python train.py --num_hidden_layers=19 --hidden_size=192 --num_attention_heads=6 --num_key_value_heads=1 --head_dim=32 --intermediate_size=768 --vocab_size=512 --hidden_act="swiglu" --norm="rmsnorm" --norm_place="pre" --norm_eps=1e-05 --positions="rope" --rope_theta=10000.0 --rope_fraction=1.0 --qk_norm=true --attn_scale=0.177 --bias="none" --tie_word_embeddings=false --parallel_block=false --init="orth" --init_std_qkv=0.035 --init_std_o=0.0 --init_std_up=0.035 --init_std_down=0.0 --optimizer="soap_variant" --learning_rate=0.0067 --lr_mult_up=1.07 --beta1=0.95 --beta2=0.99 --lr_head=0.00903 --warmup_steps=120 --schedule="wsd" --decay_fraction=1.0 --decay_shape="linear" --final_lr_fraction=0.1 --batch_tokens=131072 --max_seq_len=1024 --doc_mask=false --train_tokens=651600000 --max_steps=4972 --dataset="wikipedia_en"
Each number is 128 + 24 x the weight over the matrix's rms, rounded and kept within 0 to 255. Layers, rows and columns count from 0.

# layer 8 attention query, 192x192, rms 0.177, rows 0-6,32-38,64-70,96-102,128-134,160-166, columns 128-191
[[136 131 131 128 129 130 128 122 130 131 127 130 136 125 122 113 126 132 135 119 130 127 136 121 123 124 131 122 134 130 132 121 118 120 139 138 135 132 130 129 126 129 133 136 136 125 126 134 129 131 130 141 133 135 129 137 121 129 136 119 132 122 128 129]
 [126 109 113 145 111 133 126 124 119 146 155 122 136 132 132 131 120 142 132 129 122 128 129 121 131 118 129 122 118 126 103 142 152 133 119 128 122 134 115 133 126 113 129 113 122 109 128 122 134 138 123 116 131 110 117 134 154 131 132 122 153 130 145 126]
 [119 115 133 139 145 117 135 125 123 132 138 118 127 119 142 122 135 136 113 112 126 129 127 135 132 124 123 136 130 128 113 144 140 126 132 109 120 120 107 138 136 124 133 117 137 121 134 131 125 114 110 129 120 114 121 130 136 126  95 119 129 128 133 127]
 [125 122 136 130 133 129 118 132 121 137 135 127 117 121 129 128 139 138 119 114 112 139 125 123 128 118 135 148 134 128 111 144 142 122 118 105 120 107 110 122 132 122 116 131 132 127 128 114 128 117 122 118 121 106 121 128 132 134 120 129 120 134 145 126]
 [115 125 135 123 128 140 115 127 119 128 134 137 142 113 123 125 133 134 105 120 130 131 126 117 137 121 127 133 137 136 116 134 139 115 133 122 128 119 111 132 148 119 114 119 136 121 137 127 135 115 108 130 121 130 127 126 139 133 104 134 114 141 140 121]
 [125 109 139 128 119 125 124 131 112 139 144 140 131 117 130 136 113 134 112 116 118 123 131  98 138 132 115 145 120 155  97 117 155 122 124 125 126 135 133 119 132 126 130 112 124 122 138 144 137 116 121 114 117 115 118 141 142 125 122 107 108 157 149 121]
 [107 128 116 116  75 143 116  97 120 131 120 161 139 117 147 110  88 129 140 116 152 125 144  88 126 104 129 108 132 125 117 138 126 130 140 163  94 131 142 152 115 135 108 127 116 149 124 136 114 122 139 120 130 123  99 123 145 137 131 118 124 136 134 150]
 [105 121 117 128 135 137  90 118 148 136 134 139 122 121 100 113 131 117 146 107 146 125 122 114 133 132 149 128 135 150 138 130 141 123 159 143 143 124 137 144 129 131 113 134 113 154 153 122 120 112 145 148 153 148 112 110 101 156 124 133 153 112 133 150]
 [131 175 154 108 133 103 104 203  70 111 149 130 168 150 126 145 150 129 124 188 152 131 116 125 135  85 113 122 133 191 153  93  45  96 110 112 106 167  53 105 125  88 138 156 142  83 122 163 150 131 151 124 139 135 167 150 160 144 153  80  80 112  70 128]
 [163 165 102 132 141 125 116 117  83  96 134 125 104 155 175  91 103 149 139 153 181 131  96 152 173 120 124 126 169 136 115 120 110 142 140 115 167 147  85 118 152 145 147 128 117 113  97 115 107 111 180  96 104 126  97 134 109 136 113  89 160 134 100 123]
 [107 168 156 155 141 122 122 146 128 157 141 111 137 133 141 141 136 115  95 133 154  60 124 143 136 105 105 161 130 164 122  87 138 125 144 122 163 172  90  78 110 108 145 141 121 131 115 113 120 105 139 105 117 125 161 146 157 115 101 142 122 168 120 128]
 [118 139 141 114 113 135 107 133  89 123 129  99 157 106 150  80  92 144 134 163 104  95 144 125 125 100 134  93 117 143 136 124 111 152 160 115 166 143 104  78 105 142 141 115 123  87 103 163  83 101 146 107 124 133 129 121 165 149 109 138 114 127 126 157]
 [118 122  96 136 156 121 171 182 113 114 176 156 133 153 150 144 199 109 162 147 157 146 140 156 136 136 112 141 130 127 102 113  71 118  70 145 140 136 114 138 116 149 143 149 104 143 166 155 192 141 146 122 175 143  81 111 148 115  92 122 100 129  85  83]
 [121 128 136 148  93  95  88 130 152 183 147 170 130 189 171 155 147 114 132 125 176 144  95 128 130 171 190 162 127 135  88 168 120 145 136 104 102 156 126 176 143 128 163 136 118 139 120 127 107 156 156 119 155 122 102 118 125 132 121 135 194  94 136 111]
 [116 136 127 149 140 127 117 119 128 124 134 124 130 120 120 130 131 110 133 134 131 146 111 120 126 130 144 138 147 126 130 147 120 113 132 119 117 128 130 120 113 123 116 122 122 125 122 130 122 119 119 133 140 133 114 123 117 144 150 136 144 125 131 123]
 [168 156 134  97 124 143 130 156 123 143 154 112 139 175  93 130 144 149 102 133 136 110 124 153 136 137 108 119 118 154 119 109 108 136 125 130 135 159 115 118 152 118 171 181 126 101 129 150 179 122 158 133 119 112 130 192 176  76  83 114 133 139 126 136]
 [163 126 133  87 127 132 138 109 105 113  97 150 127 140 155 137 126 152 120  98 134 111 118 136 156 132 123 127 134 108 146 144 135 136 111 129 153 122  82 114 174 107 155 109 142 103 122 117 120 105 141 113  80 124 139 160 127 102 131 130 135 126 128 128]
 [105 145 156 122 177 117 120 170 112 143 133 121 103 119 124 143 140 132 113 137 156 123 111 143 108 116 118 167 125 126  89 153 110 148 118  81 156 129  71 130 103  99 138 135 118  73 117 103 146 118 171 151 129 114 130 169 186  99 116 130 120 144 141  80]
 [140 111  80 104 109 159  88 134 111 119 124  93 124 106 132  89 137 117 113 105 124 102 127 126 162 130 127  82 146 184 129 143  95 128 168 132 178 128 150  93  96 146 155 149 160 118 142 117 165 110 119 127 148 149 132 141 150 117 178 142 100 122 130 144]
 [ 62 154 133 156 157 126 157 174  98 122 148 111 135 157 124 177 159 140 159 190 106 155 139 150 140 150 110 148 150 130  95 100 134 179  85 118 133 143 139 117 105 173 164 130  90 162 157 175 173 112 197 141 112  96 116 112 154 149 105 108  81 155 124 130]
 [ 92 157 146 155 148 119  76 141 102 119 142 115 158 111 127 121 121 132 149 150 110 115 112 100 121 109 146 127 124 111  88 126 121 143  83 136 118 126 164 120  93 105 136 111 123 127 134 141 155 131 195 126 130 128 129  91  88 145 180 130 163  78  92 148]
 [128 144  90 150 134 168 115  98 166 134 111 134 157 144 118 110 132 141 135 131 139 140 109 110 106 137 122 123 161 153 173 163 142 109 152 137 132 124 146 131  94 163 112 106 129 160 109 127 120 161  97 160 140 174 114  81  86 147 129 136 145 132 156 150]
 [122 186 132 116 129 145 115 120  89 143 144 123 112 159 140  99 131 162 103 156 181 135 119 159 131 132 150 119 150 136 126  99 120 147  87 155 137 139 102 126 139 128 152 134 111  96  65  95 142 134 156  93 102 144 171 186 159 144 121 115 106  81 105 156]
 [110 160 148 126 130 148 123 132 125 119 131 129 158 151 159 110 122 153 119 155 130  82  92 137 124  81 130 112 124 141 139 126 102 140 136 141 180 123  91 118 147 115 140 132 132 114 126 139 144 107 184 118  95 120 164 138 149 117 118 136 133 117 132 137]
 [141 144 126 121 152 138 126 111 123 109 139  94 113 146 148 114 121 155 120 141 163 138 127 139 143 108 133 138 151 121 102 117 134 141 106 103 134 152 130  91 140 120 141 134 141 119 103 140 137 103 156 152 130 104 145 140 156 123 116 125 138 140 113 123]
 [101 156 132 125 147 142  99 124 116 138 142 110 131 136 159  91 128 105 126 123 125 111 143 135 132 113 134 124 166 159 131 148 129 120 107 134 139 138 126 113 116 124 129 121 121  97 144 121 124 113 132  91  94 125 151 139 170 114 121 130 119 132 102 144]
 [104 146  96 102 146 125 133 146 137 145 121 142 118 175 120 117 142  84 122 124 144 134 109 129 127 125 104 110 145 151 133 105 121 128  89 132 123 124 119 153 139 122 133 132 134 107 117 144 166 119 126 128 110 127 169 136 134 118 137 123 130 111 114 105]
 [182 104 137 140 133 146 150 135 125 105 122 127 125 137 154 118 126 154 100 127 165 126 112 153 122 185 143 113 182 164 141 116 144 107 150 105 129 137 142 111 116 142 136 135 120 138  97 144 181 109 125 150 144 142 158  83 136 158 174 154 113 102 118 139]
 [183 110  88 151 173 156 145  57 190 146  59 160 146 104  85 143 136 102 152  98 103 171 123 112  35 146 126 125 110 139 121  95 134 113 148 182 100  96 191 118 116 150  99  77 115 171 160 117  93 236  63 172 155 107 144 132  81 153 152 166 198  93 177 166]
 [131 153 149 162 130 135 152 110 112 145 103 159 153 171 122  86 126 128 134 140  94 161 141 110 136 147 135 111 103 105 127 119 156 138 145 122 104 156 106  90 145 141 159 130 132 110 140 116 144 134 106  85 107 115 147 171 148 161 113 141 143 137 117  99]
 [132 149 145 123 114 129 149 150 126 110 138 126 118 121 132 109 127 167 110 110 160  96 124 141 141 114 126 128 143  99 134 151 125 147 158 138 154 153 100 133 141 139 154 142 132 121 105 123 122 106 168  92 123 115 127 152 156 128  73 117 150 133 117 119]
 [118 147 133 115 117 140 142 123 126 103 131 123 138 155 146 124 118 114 106 138 111 113 121 155 132  95 112 116 140 104 138 145 135 114 117 130 155 159 125 124 134 111 145 130 102 119 102 134 150  93 147 131  87 134 124 154 131 123 137 135  86 142 112 106]
 [126 152 127  98 135 121 118 146 118 133 141  93 137 143 153 126 118 146 123 133 131  91 143 137 153 108 128 109 145 127 131 155 141 121 111 140 140 135 110  96 135 134 123 127 114 124 114 118 106  89 143 111 105 126 133 143 154 117 133 123  99 111 132 142]
 [114 113 149 132 131 112 144 136 106  89 155 154 142 137 126 130 123 145 149 157 147 142 153 129 155 120 119 105 138 134 136 138 131 145 113 120 135 143  95  99 122 135 132 129 114 106 111 114 149 132 135 127 117 118 108 154 172 138 118 128 147 152 125 122]
 [163 139 141 111 143 139 126 113 128 101 148  83 144 145 130 111 117 122 131 131 146 112 127 147 128 122 151 119 107 149 130 106  96 150 158 131  90 154 161 122 120 118 141 136 122 143 149 117 161 127 156 160 143 119 119 162 116 121 160 121 129  97  88 130]
 [135 129 141 137 139 116 113 122 116 136 140 112 138 114 123 123 128 116 144 140 139 134 127 109 125 129 145 140 137 127 123 142 112 111 131 136 118 131 119 116 131 111 112 125 123 112 147 124 143 113 146 134 144 127 131 121 123 149 150 130 148 109 141 130]
 [155 107 157 108 134 150 120 157 117 178 106 139 136 144 126 118 102  91 149 126 145 131 117 108 134 139 133 120  91 101 106 134 145 128 128  91 145 160  87 114 151 127 139 184 137 102  96 172 152 122 170 135 102 116 154 167 139 122 153 144 130 131 146 104]
 [149 143 146 124 170 145 137 112 115 150 115 107 106 135 167 136 118 159 121 142 127 124 129 129 116 131 127 104 129 140 127 123 127 169 135 146 159 149  90  99 169 130 143 129 113 115  96 155 136 135 186  76 111 125 107 142 166 180  99 141 135 141 118 114]
 [ 74 165 148 152 124 123 126 108  84 128 129 149 110 106 148  98 116 115 146 144 118 107 113 142  96 116 134 117 144 115 101 169 126 127 101  87 147 174  82 170 107 109 152 133 155 131 130 128 165 108 160 169 119 145 130 175 143 124 128 194 108 134 131 125]
 [144 144 146 123 125 150 105 118  94 135 157  65 119 120 163 103 121 127 123 120  68  82 140 158 162 122 158 123 140 140 125 115 168 100 149 121 130 141 156 118 131 142 101 149  90 134 102 132 110  85 122 119 112 117 149 139 152 131 151 131 121 110 159 124]
 [122 113 117 152 146 130 141 140 106 106 153 146 124 172 153 147 144 117 148 156 151 153 136 126 129 138 124 129 139 120  86 117 121 143 102 148 110 154 102 106 108 137 137 144 112 115 135 155 190 146 183 181 137 106 122 126 123 143 102 106 107 147 101 106]
 [165 141 112 105 146 111 135 130 124 107 116 102 167 124 118 103 100  95 148 143 150  99 102 144 125  94 132 107 106  83 138 110 117 156 127 132  87 127 164 109 132 109 122 169  98 131 149 126 103 106 129 125  87 153 145 153 121 111 136 153 147 100  99 142]]
# layer 8 attention key, 32x192, rms 0.169, rows 0-6, columns 128-191
[[132 140  77 118 156 156 139 107 151 107 103 124 137 131 127 152 134 127 126 113 123 160 144 135 128 124 117 112  92 112 140 113 110 136 126 140 126 110 118 144 130 141 105 133 126 133  88 128 143 156 130 122 114 126 107 114  86 157 123 135 129 107 103 123]
 [138 113 113 164 148 150 159 130 122  73 131 150 148 129 102 132 130 147 140 134 147 165 154 151 114 130  95 148 157 129 109 129 147 135 129 141 112 130 126 102 116 123 144 106  98 133 111 103 157 119  96 134 137 106 132 114  85 154  91 115 127 124  99 128]
 [102 137 181 119 131 125 146 166 110 124 146 115  80 166 190 164 142 158 101 145 123  70 124 162 116  98 144 118 155 149 124  92 114 108 125  88 176 201 101 130 127 141 186 149 122 100 113 121 156  76 190 144 100 113 121 134 192 103  93 108  99 138 119 116]
 [150 156 131 109 112 107 144 177 104 148 141 122 126 141 173 158 124 109  99 138 101 112 137 180 151 143 118 161 145 137  81 121 114 143 112  92 183 162  77 124 134 150 139 156 130  67  96 121 150 113 134 106 128 138 170 146 166 116 123 104 146 154 130 101]
 [118 148 155 130 130 129  87 152  83 143 167 107 125 139 130 123 134 110 114 145 137  95 134 148 139  97 170 104 132 156 133 136  98 127 136  94 122 143  92 106  98 100 147 157 147  79 137 107 149  94 159 134  99 153 130 164 190 135 129 136 104 151 131 129]
 [123 194 154 138 139 119 137 174  87 157 136 114 133 190 155  95 125 169 110 103 131 118 120 153 143 128 103 115 154 135 113 139 135 152 102 135 159 119 126 140 151 128 164 149 108 157  95 129 143 143 152 137 117 130 142 153 158 125  91 103 126 160  89 142]
 [162 131 114 109 131 164 148 162  90 174 150 113 113 180 165 141 145 147 128 141 150 159 150 134 107 131 131 120 167 153 116 129  95 105 137 123 140 136  76 106 119 137 152 132 138 116 108 130 199 124 140 169 161 132 123  90 155 132 124 131 109 145 112 130]]